Weights of a small GPT-style language model, trained from scratch on English Wikipedia: 5135 steps.
Each number is 500 + 40 x the weight over its row's rms, rounded and kept within 0 to 999. Layers, rows and columns count from 0. Numbers have three digits each. The size before them is the row's rms in percent of the matrix's.

# layer 3 attention output (transposed), 256x256, rms 0.191, rows 88-120,215-248, columns 64-127
106:470434470446489495441483489535475525383473472554545507491489568540497570483440534457495527546574447527537496523487479470515455429505548535502489503448497528557523423459472491486495533496516499
107:498473557506520511535529486559537530598540379502491468501514453549438498471512504506529558561556526520530508451624537565479489506511454565505478524479512496482530471449480577505547496525476450
103:546504465537536435472530526520453538467516454531489505529562493515470517538452548535427410509539461381493505542499486523488447419530532429477450478417452480495478595464547502532539630491549469
108:479520408473513488466504457473524507453518428486518572458513467551523474546481534490489531509528428529497595543503578499483496539528510455470519478552460537455467501454427420461473397505517418
105:506529476448485475493486445500498453546515525495552553477509436572510498523478616429519501513495533425540453506431450415451516514476506502540439456456519542480556578518485493574464448531480535
095:532512597500473486519480466569454532448561424503515470574480484555527458505507416483510495529478476551493479513512491569539485570523543426483539433445514500496437488473520537510529543505517474
110:515410483418479417496488479483487476557484525500536518556445535538442468559536462596478520545554488496504518509474440503491516432535440528526577581565501488504524547454544477496454557522469480
110:581515507581558416461526467530458483529482543511516481429477532497508488555495503459582483506507517446428485509492464455466460466558546467496444483493512552468518535445515517466488512458495584
107:489471454564473485450514464526458528456408488500497508535523545452454477470517535518486447529514475461581427492496565559497453484548469527501489516467521467412536448526520474484518494477518482
109:535502469438499508550523497564538489523518534451477508497583458570499488516497520594528500464519507496503537468527520545484501504456465573480493530475551486430500540469554548517468474519533493
102:502528465486498505504483429489497459513540467467451430498452470471471515534469559479483509475463493494496550412481553511512485472510539589505585512515563529572536557516522446481438530528524544
106:441524487486486486410535488503531557546494539511522503484487549466519451478547444547472522510506460486527516502460529450448498511549531456514516539531508453435522544509477499427523433508487458
102:503577571496513509471507574475493492413458472565511525553465495479431509511486551485516504471521509470499556585482579481521508492476480495435516485447558454478441505485473466477540499439430530
120:479507607546452460593512480509547468492483493484529491516499455447471500495502434449568509486441554508517556490530457443536594498479579466514524422489491498510542486499479492469493495517489514
097:503498446439541469559425539483570488480503428529510501469484510408508506467499494490508458507518473544480557538488492499500440484500559538576533461460510400503548435490538483485474436538491485
104:426533529496465502472491488494475495586505455566536517442559504503513479545514513571491563453509484557518527474479547508482513539466531468553524503480487518574453520497521544443521492452450442
101:534528480528417485484461454485578491442541496460471464529531534539572573581565447546527541496450542557507499528516518450489529486547567530469558503560489458508519370555499495518507508481451497
103:521512468485490490553539512443453539507489455509467518540505525441502469487513495452485543469443482531539537442472455428510469509493591464534526492507459503574515508541526540485503500521461512
106:465489497498423507516508526470492486573515499476513495576551502513505474519555507465468477395517508464454509529458528469488517483455504478469599509538428545572493485495567543457465493458536565
095:491559476486507554478484500512506476530505469495490467560503526478447574511455568524481467504520503419485471508493445416485398473496538521423548503506585509545403463421481511501508509454508566
101:510511511481469446536529482480497506512492519437537444513450504484512504477497488526463536439528451463509571523485473568563467480496540555461469546556553489545491558548505545456487540569496445
114:500518463493535525468441468493452535496538446509523488442516468527478494509520515511458471523476542490517514564489514521467342547457495525502583503544560548519427565413405512532407504478516498
091:532527536444510551489496494501576508504582480547490483423507490526428482473455467529493450494459523493500466511475517503541537531519494498478498572528512578517520452425483479492453480479575443
107:477494448522538406453511531531529500474513499506509470501552488446459526485497519575545537423467434473523471506498534578506503431496491483475509493520530491493517512462551512499528522540513556
108:495577459538449518525491533538550490535516566558498445500477500507578468524512497507537562514414535555464495575569462493415538519523501455498487468451593545433508531461497524474528489463471573
112:545526484414559488490528569572516561550502552520537536461493490435487477503519499554491539431616545483507546531484442506500385532524477477490518471517476539524514528509518466452535566523510461
114:499565521509480562433495452520503498473471495510522508482521514532583479476411475476480560471517457498537466488494544491536464502500536464486503535575503535506541654571504457451441416497557515
102:554564534488559547452503365532478522486520539472470462494465458537495536495476515480537512505405461483412561562442519513407456465478472470476515493504508473555506532487458500558529547473413508
104:475459508493474449459474540597502567511479489487582504527486433505443454494435486560553525511439502425502510499517542524523434541503530496492557513490488433497490510548445515527531517439514516
107:499503456557520439519587567529493550587546480586505451463470479491445422495475482535488527473467552502531522476489419578500508554509424466541471482512529494462475507438469521497556491536492477
102:532529550508505507537465555503500450456424502498533524535507497453521486484486473539503474509512526524530460477508514523449507525495487562477453461432484510471481400538474518516538532536459561
107:503509498484511593511578564505470458504461520533511549478529461471497502495490479420456557517429478488474457466457553519548463549481515554395515450478491500488536570476551547440478515472465487
098:447510504533441405374504518457496464475571466501525489553518472559526555517493508470498466460484517477529490517573467457547462489552520567478514504490523460520427592550490563478571521470529542
095:508493530516497566609504522427506452516490414555525495538534484447493508556419468387513529470467526528520437527523361528550498528528520496471523493571501541474507555545531543436506472528533467
091:462552573538504467575505498527480434505481516485384489476483456482505443549536457498472476473492567497482507528465550475470486569493490449511500427458547512495566498578504482468401464477492515
092:493541495486478506510471502448418446507471502524477525519551528513514503560507492399484522424474539529466471499433510489496440528508527433519474448465462536515525532564524461522492481500505515
104:546428497489468500556468545421548468488568515510511555484446560485529512503536469550559545501574476569540523450506564535517559576523423533491512575532514470507513441475498514518553477491472542
109:531533561542521516529500494481573490502518511485491459500478618455510444521472482513572543494482592500511486525546434508506494471505566568520513512444510525498551464509544553492526602515532561
097:529657506524490477515440528460456515501447527476430476533477493465473541511500419558474494465506497493465496542484555532494517540536448446467473482531484464504513588483514476493440540489502497
091:429541459489432454485580555440566497482487552550488491517448449457433464550467483517455510498517503428542469506451501497534563472480504549546508497506544491448478507459532504479484504468599501
098:455495495470538527524479464467568520516516470480461502400566524435525523482511475464463501481523516534445486468454525552476530559432553477546493485493505477577436576488483493495510488444499531
093:435588482460478510511521493491498513443540494455489481556465521481510487508507479483469477493495521495497553416497604492471487473452457494553495517549565437540452431516483483496545575556443476
098:535469533466533549514424567452469545495560537518423511568462433456535518496530530453442538615397563548514578540542516419481565495471517458543540521541474525539501496452486507529495501498473525
097:559514534502477567498514468453521515533507520509517479476435411393605550501497535483490568452566535523512453575506458452469485448554544489558503425533504519574473463442516509502441552481477530
104:526555531516496506495479486543507480461474491472454524583527450586544499529567440509560541522517443433569505564527506526466468490503531423511480507547400507463490470486487544493515428497475442
100:499486500507458550507439508509500466520479494470578487493518451584542518489509531473491457420472461431502544476576523524541544489481507487495515386506516512560471430499482489534551506553482502
094:476472516505453606517494431513469506496510516415511450476496575470498459492477468454480497519504552568466439521493437470431479450573566446438455554477437524441495448415457500546504495489449476
095:499442471474469489465522511453436497511475513484530458513561492473573479483506526562439493577609488515498464520432484506520484522550478578506480573513590531501524535545507443552578501496547488
101:465537557504477494480542499453481518488456541529512514577486512548498470546480589549443526441526473446527528418598444425495493521529471537474443536528506582470463499502485556490505500459490536
095:543556444483473407529564509473479526493534483498473531533465474555497474433544550553451500494547506452440450489529467524496496431508508481457493524452511482485579560491497499541501571477558578
092:558460567461509477482444532530546586556540508459517511531413541497478439536456543509508548484504503483504520475393487506602479450473448477480451466499496477458473502446441470443475509464529413
094:586538525544477467491537527475522449504469467473538438534490536504540462495507472540547534422534496526500538524501468555530546492588320548494534507511488457476497527433486523487497505508493521
092:536469412547535529446420467573489589453553517499478520505523480463470548465514507482488540561531532505475459463526544464445496503473509538533478515491608487462474455509411466509443439485449380
097:499525546445476464455533516474456446449418511453434541560491482478505540489529492413547526544448460549505616492442496517472523514419488528530483530508414527471563511570512441530445547549460472
092:543517497501549540483449528500498490521481470559471536510564550514511553483483497506486546504476520526474507436508518469437565505558407527491460509462507464444526502505535479511579470488504494
094:517497456474453546521524517485569553541559529562454521526482455540519507507521510489486514505501507474534474476504529485516582563505488528531472555481507508544634357543566465485563482512461501
095:533448444509499387580518484415523506526515531514488481534514474468514480522473478446486503522573545435455525462505472595515501499446417559481500427487463423502441504543489497542526536584534460
095:505501519489504467534495511472527523459512546446447513561511512494487485488596475544515482496458559500502456446509480419508496559501516472466425441442497429503476537560427532472388517464515537
096:547473491503527546487546496413483499511538495488519496451478540454511487491545532590478440474556455453525466493463575524570485505509469558482438551489442501497520481564449530522524489513400485
095:484520493511498513432498561451532485474467490514490456584561432493487498489458493514491455610505487560496527534457540519462527556455508535520396525434494533458522524470426574553527487490461517
101:470455450465490458564496537375501471458521571554484503420490532473532484491561531537507429490559505524467512429500487442533434517509518483501571442432538454541467531491498537557559529493528483
091:526462516565457449492476561414521525452532519501508453476547442468528452433537521491381529459524520489505400441551473492582540506567506527423512449454492527565498548510464452526537496523547445
098:449489511512475534543482540510423487466485496514520481475479570451486502581568508454461442550502493558450544554524420513513476467535543553545573532520534534483490450477524474463528537467439514
098:519471569490514545442489496510484537473485507430542585570548491532545536516468395436516508476483468478482464545540620448514539493476514526497599508534531464525519518548492510499481499528452489
089:545484474562499539499501504473473539466506519499500506462562492548582477434573513565528497568429427483477556504511476520445517527479423493537451525567516540503516494458486476491581437504520471
097:550534493478560479488451438388508547455500466496502518614520528577484528527554508494489466410500504545507520544570498502472482489481530435539435461497488540514484568527444483522530462480489503
090:565523503499551527511478491518521505496444481476523504424553507508533458494555467492440506523488510543507540561488481507515531496524512446514552503566471528479512608535538573543492553501585478
# layer 3 attention value, 128x256, rms 0.133, rows 88-120, columns 64-127
097:521527519462539473510443527524506468564489479569505455548510516480515412489503507475504485469467500466560548534429498486578505459502573566400450566495587575544499498483546562475559490562527525
097:465450486530566495567543543489530528521516518519465493464514558512445571487499502554460525503532488475483501529452508571450462532482458518509451545506471425511502461443461494539442455426468481
107:477443563495454501506480506493514440541520535491400485445525516465559512467426454411631607405419479501515497463475545494549508472433530499517498484493465572523596439478484477481511490492479518
101:503509455491510564531546549499530485503513515497482417525472507520488574476565515582466461505439540447476438517437531498581487499482405501484467468525506460490532474434512479500598444480485430
103:530520539558515420540512557549468557503529480514498440505546421503509474439557444454530470494484536547522479530476482460481577525442498448446460507459545506460514539500431569566479452510432492
092:449506511469545476473478492453494447590546553484479501492424528446544453474503493491511520448444552412476537518604494526533467422509429427499421486432518434500460493508413519518502475445504482
103:560413445519484550515427491490485547500476428526433493548439536478481484488537499457528471581568472483447453513531481544393525523491534511481584442463400459436467512506542495504500475533554535
104:512526477545475542483493455611510407515524519547455540511492490531436507525508439479529511495526505498481533520506505459558596577477571558575464545523520551515513431460484522522482467462558444
100:498497433478516602512458451510470510488518445520470495552467503470460463482458473503442495523524526484549497507552411478447517474519514551522442502507427518519515514493545470452509539458503609
107:508543532590464520419533591524535504509496485455471523527524528534492527496433489508526403518404465460454623498509483504452510542479548545465472554486471473527508513525494565472448484485528499
101:493479487504515489496455506470524496506524510607525495489496556477553567525506445501463499497478458523478399465486541548511521478475452498508544537469551529412480477426462524476516518413465485
101:566427537512468540536522558475493506514474443480513473450471520471562523495495489449442477555498482551486494484575465460508523402524497517438432555444529464510575473469462478527513539419588509
099:490421522486464513510523476536491453526514466515409511530443524594528530552484507496489474564501550490590528512504637526430509508506422545487444481545540508456612540522443512446518536513450488
109:501550555464549563504522514484504465495562508458488472545477533474490522501537504521545491486455530520407532500516540543508541498514573558499556487514555498439492537470472497487537472507509563
097:417519499461492537470522533438506513494499449486522509464506411469469475537471510515476505480550477408490464488517461521559554508439528527501477556577501543473522502481488451533578584540558471
102:489488555431549551552437506514505476490495469474521484537505453485379532434510408491467481506480532526550474431546534522505473464543534453462459482559498518531469498519500530482460527546545487
100:496537598568448479518436463512557499510469466529554510526426507455547488496560562395542511517552526490426539559473500463474453454494479390469500537476542403475453561479508529534500501499452528
100:480494507543519553498584413525490512472487467502440550433579440556496457529479443493540488499448547523462522553468536531494503562489562475491458451518436540469440521521553435543442550525491447
101:518499509514547470560457564526522480565539466522433493465466489442479485508542468554577489499532413456523473515540461527519499528524456486482457427529520552457488451443522481527543521492532588
098:536509524535509496482556513475535490444488522459489542527515444505547539585587462459504568515517510460496593526473473485577572473509527544533516527541451536506509487451470521490518489444509454
091:459430483556382471450405496484454502475507488492483578470511492541545547498478535486475482499558526507546477581510543511550484494559545513549494453429473483573509509517498556455596479485574556
104:538456592425485495483532500531510460513491441488520460482525528474456530499427543467525544508455451526451438541456398430486516515531473499464567513470441514552516546475453479541525468466557487
096:490538570450493581463503465543499485567486522416471577468463477517449493471474509544531535489494473460495444496504574444502419563487536529543481588477458483464467489420510553444525451475439525
100:460471534458558515549547564465510489462580426586491497483525555472549466465456500511510491456497549577548515429622517538474439466497499546473485495490496485458487442497581531564528520451567501
101:466505546493504537488506482489492469556500492464427522562504547501481452440464440557446543508488508479565485371549530481481526487485476481517471542546534515506517531468588518476485482527485505
103:503414492494487573501468488510517520468472476473481464522549545487510483483523448504477528517459448528516440475469483509555522549554456572512447532479469448519516582508508514574514532545476511
108:445520523543498547539559470501474448515477457521480500461486511537514526447462513528499482467478413564497437498505478503569486423546525565491413515492535518522475491503567461475533499536415528
098:435429490553487485436504520456537475524561533488511568509538483484484498517516540551512458502444540466479497617521595523491525540514507515487494507464458509457489528508483537524422532470508549
101:442489483554499482514439414459532525577441558521560558509552457527517454495532506607531485514525516462536481499508476496515503482508582527443499531482513504552550411482533509521467542478559477
104:520447517508530497594507493575470502526514498509509494432469530535499446508492451506519487502551524462513487510495478429443518559397513521500516456479507522528575543481487490556507533566539488
096:464529483494491563479507486536519551534540499493502532530488435546532536464497535498499497511560506562470512564563476479569478422571469445573505460519550502518539432474508528509466553465469525
105:502514521578552438477460530518475459465512483438528504415507444490452596467479521535500504514444515503473527522519552486540473505467483490416526479487512542519481478505508533498548478564493448
093:531454513540431462504470522514474447573502528547479515471516424448586512464501540578540545406464578473443484411500500459552531493430512474499523435485484561447604481515553414555547505480457465